config.toml
hidden_size = 96
num_key_value_heads = 3
hidden_act = "tanh_gelu"
qk_norm = false
bias = "all"
lr_mult_o = 3.0
warmup_steps = 200
Each number is 500 + 40 x the weight over the matrix's rms, rounded and kept within 0 to 999. Layers, rows and columns count from 0. Numbers have three digits each.

# up: layer 14 MLP up, 384x96, rms 0.184, rows 12-71, columns 0-47
# down: layer 14 MLP down (transposed), 384x96, rms 0.0622, rows 12-71, columns 0-47
up12:510525457482522459495452454477502518519495469487523541577519572499460460437499499481536510498418457543473487487527572537477484455501539489479559
down12:520469508480451555549490491506441517508534456531479528485457502498502493541517496500447499498588490477484522511506441526521415515425512489496503
up13:542500454563402523478501572456518425506474506516470494504518518480494517505485470487552489517513517513546480425525497410502470555552536543494475
down13:538469484492557550537529500498434527504542466533590491505518451491477505469451541524463518449493440515523535476455493533512505445470501529504500
up14:542535498492495522473509519512535472450492494537440450503434515499531516489490490536501564528487493499476483478541530502549418490379481481515494
down14:452518572472520448527551514582562516521557484465486472510533506484480419558450513468504493495542461527548531491535544531505531529555545493513528
up15:536476527505550501481408425530468485597482478486484487522490534517498514454559463462526522480523482551523525424529551547570441413555552413516495
down15:513435436465434515502574479456440414422460424563531483547483488446520474527541495555422440500457487509566496475481423551487470522490530403573540
up16:481468490513491450511463573469458491506482460506447480471595470497471518437548517451431549509516474509478453546502497470493491466514468527533488
down16:473494507438480442551552418536511458539514544470508491542463506469497466526477485539531537422526467504542564497450491481536516506452481549525531
up17:424507493485471511474476451549574474530516431514433520541484499517480522487458416573547490479509529545515453484509550519557531580485518430534404
down17:517546448460480445559544484519485529565466467438454446514596490575508481493454472435472550522473501505495539590520484573531582488505549501527525
up18:484512541469475465527514530442538508466479471560428431469529485456525423497511572581501632567456550557541528550488547493495536453556457551522475
down18:496500457491525379466534501431483547500615483380495482510490598441461561539515538568505504547554499523473525526432520504525499468463469479508509
up19:413532463446507508518477478491513504456554511505537480473476471469511536463571438459510447507494528459535566541570504479486543535583474559529466
down19:543454483524498570510497535483460472525453507500547528532475560461525517536461546513445490565510462532472487460483484515512516499430490451490559
up20:480475500572464512461434461527483495470496524464522488518506428481499504521571486460489478512463522498576483527530609528474377484480471410496462
down20:561570511544553483513497404540464483487525517555542469589485549383485468498524495471533443529525473477457537518510505557535468551528508460493512
up21:511498516514489539501444524508499469524488551509456461482567599564499460529494564472455510487544558495403529487474453533550500490545473525519471
down21:466531483479480451429529479510505515413510522495499474541510551576484535453482522506469538432501475519444487586489472452579473515562543506487485
up22:516533577511472442409517561531575442559469461498561495503494496511477577530480394527580563493494537549455461530572468458557455484528437399577432
down22:451488556492504503509483512459539425494550534539459404432391441470571476394446510521503488465495512515550484532532448474438477528518461559495566
up23:478516504463478479416443485454601456493566495517458448571507550572514493516538597506537519520458466513526447572519418506483481501504483427434511
down23:525534388430457558555527552456453522524439526456507431479452493476524568543449482490475491503505501551499514500441557575493521519535487537540502
up24:454489536497471535555459486419494464527501501514500538524476491475523542512504440492541582509508532504480444543499565537508407499513565500476478
down24:544508555479551565519566462391504572479526491485444460492512532556472473521502525449478458417473527539526476488492506541407585510483533447511450
up25:427462511521472470476439493472471489522493534478492496550583516516545522447490504468534557516619495496430555512536500461478466561557480527481525
down25:444522510501509526477519497554520519497511523492505552477477533481460466514489567493471484426476554522496504515471529510556515547471551429510458
up26:504474540559465502491501549439528518475476555501404411496503596460521519527478474458515461567561499478532513546494445520474468486493510522466566
down26:536518516488465455449486541532477499489509457533542494537441614461507476527446476462512543573455555476445494541443422558447456503485518523448471
up27:502541497501503539514485484468468422470456544552498531530502494535529453471522524544480481471543553520527464526489413574408540461524507508494466
down27:477515513540513453564477505484534531550497497458533518580458443525499492480462433486548490460505499405469504535593615531512548556441465563472489
up28:523464448528501484522454423559543509482518462594554498457444479476489501474551460559521561449498495553472462461536538456511524398541517488461451
down28:528516480510478534423512495492503535467419501512474428471548608542513511498430425487473370526466559466520524472480466582499556523508470469464388
up29:531508494544506481553461505476530479479528566456502541449545478591453472548521505454504540484520467434519473505447513475553451439438544515477538
down29:473521507511459490541497512486532466518519498559526454437477531459453494500560508483532531561524499558403457451547465550444544507489471577508477
up30:463503514553514471554465501559440524517475502459490539431441548455495541488553494516485505523527532532511466522461535481500474462516564465519508
down30:577486578495523514521493508494489546459517459470509452467484552461492526519489504468456521480546523524471506527485471459443539461504479533551481
up31:542483490545519505478471529416505550517571501497535459500457434492494560495461516526540554533523530436495577467498458537530504443527499508506475
down31:488530529499554551510474466433518534487475521488500530501530491529555470551497473553486442507510491484494482476434498493544500467474584540476497
up32:491454525489508495499467443462494492559515474492510585532476466493526613473541469468497462563511483499495484477476494451445500550472503514450544
down32:525554515485534511524537476536512477441485473494548512436470546462505363520505546525503488457483474571544548474550451547504466522498524489512462
up33:465487539503503469504530455514444523521487508557416420522447528560542508432539404541506514515499478512505478500467522536514530496530548444526472
down33:425453478465452507473529517463550495499487495511586590491467501564474480504493550537528527478545493505457585498516487502483419491436556508473501
up34:490481462556537492557428506538501485559484487507496501483500570457487464434587454505517538428460503455535424462534534543491537498451548447543426
down34:496494472559498508472427518524531415477515484464480501432602578549506512549383441546565559433486466525498453493607487480522505476537496520487585
up35:479520492540532489472460493511516508563530497499479480546550458500516480594496575538510533522551435499514535502426516492542421459464521500526575
down35:537541488454544552483449475503490535594471467533496445478506458590418551529423488517524449566532479447483515475469496482514487498506514493465491
up36:521480522504438485514546479566507522565447469507491508506526488448510564486455503455549435567519478455492478464519489471522415478473524472503534
down36:519532470511616508474445512429450475509490527451545455446484514549472543435495508561511510519472529581529573482604440477492514491503449470464486
up37:505576499517524473522531483554526482491504479494413480487573553509451514495476432559486546464523497474451486483499451458538541540552544481434495
down37:561490437483546499490534539464551527568462524554526528533460487470494465488465413570523426506434508470520625445528452593483433548430469444531502
up38:493503515527453521478477561517565499464485483526437539493539469482445452468512543460480587526465548431497484574510458513420509516587503473549492
down38:488478449479557482453492432506459511529509520479504512516525482470520562454518443484499482498480451472477554455474523583480451529516452477476424
up39:568554491468454544493573504488599519488443483483470475499535489401518519525527503458450514532499574502492463496550520452476488499509488552499435
down39:559522477439475478540489486518493514497510474478554500476494526489450530520469525463496483470476537543455521450515525469582527469484553463583502
up40:516467471470458476467536398553536428470463493566411535510512490503541499436496537472512509526461530509518485492530473491505449516522545521516520
down40:471505487514542531422514472480534541544525509426490535541524499541474512529498513589486504466500467516445480496491554511521481518494487462430517
up41:500507508508486536501408482484457459484464479550540551498553522435511458468503552470538452481474460466453406603589494510488528434552419494512517
down41:469399582504387436509486537560514486504527422523461569561446551505494500438541489459531520434447440524558468426524536587493568465541506512519512
up42:470546472461486425491409542452521512506493536508474503502461483536424448504482547583482513552500501491457507471507578478566551469386514457607540
down42:538442473519509537490467404398474482548510504510496551524404449498526524499495527484469571500505477535551445487497432521516451451475540519549535
up43:563502539458513496485476518538477442534473474513490470561491493485523517535548531508501455520486457510371535535481565542492507580506515538401577
down43:454520463555524513446496504504515488539463508471512548481441486489418419482443484505488512503553556534484469465495533501507520529574476458493478
up44:480577488524550578532522430418442510535451550542526514527488539565535479488523513534492457521466499455484573442504527465496461564483499426463445
down44:424497492474623523508564468525494515444427557516441443459457508491479497424513483534511452500473500520532585520567483491456504519559467589513452
up45:456487456551432436462449484434535491487520458473521544536514565497490533461503531492463522523488534470494453467486507481498502478475503465547565
down45:529456508485411528476473556527462538519485462501465528512524527463506521473506547495499502495484494491518602551492478494477506559496499567461479
up46:500525458537449465497439531491518478512516530496506473511430532521493508501465449480530465513579486508492567495544505469553547480462490495481530
down46:452440513486483405520459458509529478559465495484467540474544504520527528483498536543426531511505495435509535462437549520439516426562519490531513
up47:448555511548469492513497491411493453536566493541498507484504471476529519479470565486517491517469458509579539542519517515527464495586573536493508
down47:487524508530539474544534497477514490570489487571469453596540545517524507455469524493478458501513529490430474557429514499540470509506512551483533
up48:443511539507500543485466478499547561484566495475522503462434476527524496527513491452513469470459455428537493503486510510515524462434472502476554
down48:591492497539430473531516473519459499436529528494539464537506533482511435444497443496582555471512476463503495505497513467523536479477512506553541
up49:557578580546535495513484476461465528482524487521473501478441489549385436500524459524495506465479481545482460474509483482496534471504536468468500
down49:527480525536482553484464478497563558474485547522447518471418556564483457503439483497555558533513433486551570585453478578454564458488491458502504
up50:404481458471451544521537458543550474543563557461494508494441502515574467443542510442526477462571498457444493484520477382462430499476435495485531
down50:446504474532472509560501600502561484480497435484496503462492498481490428523601486500536515498424522582476486484495457539514576586436498518486466
up51:512495455483498502511488536539495444529431578542498475456462576460489513418536521529469482445432529566462449578531428533440504457465514418534502
down51:504490584469517526542501470503513497427462421508437491528476492541511485580468526485440518539493520506511453446394527552504557523495500503458534
up52:422552475568527503513592532502540478509544514584466494565449449543525508465557512556531504504504491412461480463516514449472514524482484482546440
down52:467370472522503477473618502478515524525460468537512451466612455490467556475547530556485491532509422393447482460469444534479544471534530583545439
up53:490460442514515489509527521438592567509505456531483522487414494510518484506511476411509517527537517503565575437451542513490436556585519519558466
down53:536574540512449474487475555454464512541529519501536485503538538490484498530447492416506457504485495473512532536478437476505513466494508504454503
up54:482497476498496517497483479459480568511436494526557539470501565462523490428532474407553468499536497557553485487555504501544598478486498460486505
down54:455482462456512508454449557562468602528493489487508538426508453536472535492519569503517546531524413549434480532477530525531496526502472505488378
up55:489496495541504452477456461556535445477441498531475463525543489464521523518511511503476493559502567546494504531529474523526524523462578476586565
down55:469562446440502539470526501513512540526478457507509576496510477530518458488552564570451489469493524471482466436516468495479497493561471557484443
up56:455508451506505504523450475556529488516558482541509403427464545425479525464528520502561460485468441567472432504502521445429511555484513518401504
down56:507487520537534482499518546527597513512538445464437504489514537614504470522485504525532502485543505474520468481525450498489531499528423568540511
up57:465480537549493473485489568446557538504509468538459563561492522471489457504457461510525481500528545567572460503527457489493469520435534450554480
down57:541585444485485568572477486470473490534444502434528495483546509516513514477498557467480562539513445454599559442472483494526495465528469458509418
up58:546508486492499470514542475477492542511492477579490509503502619490526549444513538480562492472515460424528491543516491488561430498440449465494445
down58:460494512424543446554523574559443508575520463453522464543483583443531487548468482465527548504485449507428472498533546526415473515497483498496444
up59:492550463499465529434488505466509535458503484554464422590492487507529587488505492546464543504482462522549475510535510540469540468538444482530550
down59:512482493447451442506456476474608526472490488461540551403529476497520568478452469513536535542490439517473544560474519462566546443401499561446565
up60:501556528452532528478472529539525467481524472520472385474522463463559513515451501487435535580475439462515490449534520511544542489509494412470483
down60:546492421456485469504503468495493509548436580552485507493473544474499540488528525495516487420486534529453478497477518530518588533476526520538539
up61:478535464406503561524526510499477461561419479525454526458516481432467490522521508467434452578489460514518469561482442530491472548537507435457473
down61:495437536506484543552479520480538429505485511519487520444562489468549500447533480456579484476521507412531535504406586516452444471504426526520583
up62:447515505499532468511515480483508608522565535498496508474553447451500509515520480481498523463502443460459633481557573466456535450451485511489519
down62:540423528540522451448449502553452458466436447511462491566535478456539485496533511496523481530398517467518582499494499490552428454511529562521498
up63:496472528521460512514539545512492527533457531532541450507541420510487551509513476601509522520480535550518525460515484519507515514427477523520445
down63:522463408477573500424508552489506507437597452471523518463479455498463542529437506514529469388472485516511477539590474529540536549497498458516521
up64:517604497487480543418527449546479498519479493441457526514553457526515495510523443533488487537575512476479538495459493458519506492450484468475579
down64:441510473514516451514421509401535502524543502473384580492462502404544514503493528513499528496424461426532490451457489476509425509492494537526521
up65:524520517444486505471529491509530474417453559523478509410458549460511444496528538536521507508506509492529542520485514444452500455458494474439580
down65:504541548512455477535445514542514517555523498503474502509462464527515426528536515506567464527511487531475448533514507482494531510514552542481500
up66:513509511466481447514503471542452491474488459447522502522511565444478513438594582493477446528458483409530397508562513461528469523444521444464509
down66:478464514526530503401556564532479498557536449521469467506494494514470522566447468511538490492546466512503505509426474515500510467550427547591516
up67:493556546584504498466495504533538519436547559472545535489467469469421551481509549506517542494501531474540465519502554490517533513464515432480412
down67:516451488483455473468551482520591523489493504538553510476472443614490477484487522546452602414435479525496509552519461498461507445535490433507534
up68:491456524549508460465464458633472445413521549510551451526439556472499522528440462524477581508518459520473469512511494515440474483481416529539582
down68:590523477481506496583449470472465568499472449487499501493476515425533544524502523510466480511420535575573438596532501516454519609520491518530491
up69:460466499485481509447497517491516528518415536541527480501500502492505557505533491571563497566526456505519490553444504475521506494489546468462457
down69:538467526532492470530481506562443450487509440472458509520570567557501467468518475441518526483497459491496505531459563383533514516545427511564480
up70:481450466556538514531478515471489464559515481529517470528502439463497562549583491515473465523599532432518502482540519483520494456492522543483531
down70:465436500500590469471484550579455481458537540460504544481451483504475491447434563543463515459474495524537518416457418487403570481478554487510454
up71:457472550587432477451516510506542470479544421449540468476561457542526515500510554535577478542477530525501509504568510447538486506564482444490469
down71:534456559530512492451536526569524466399526510535512483464483495499474382493496522526480471517453490506458526528532520579535495488399483462495462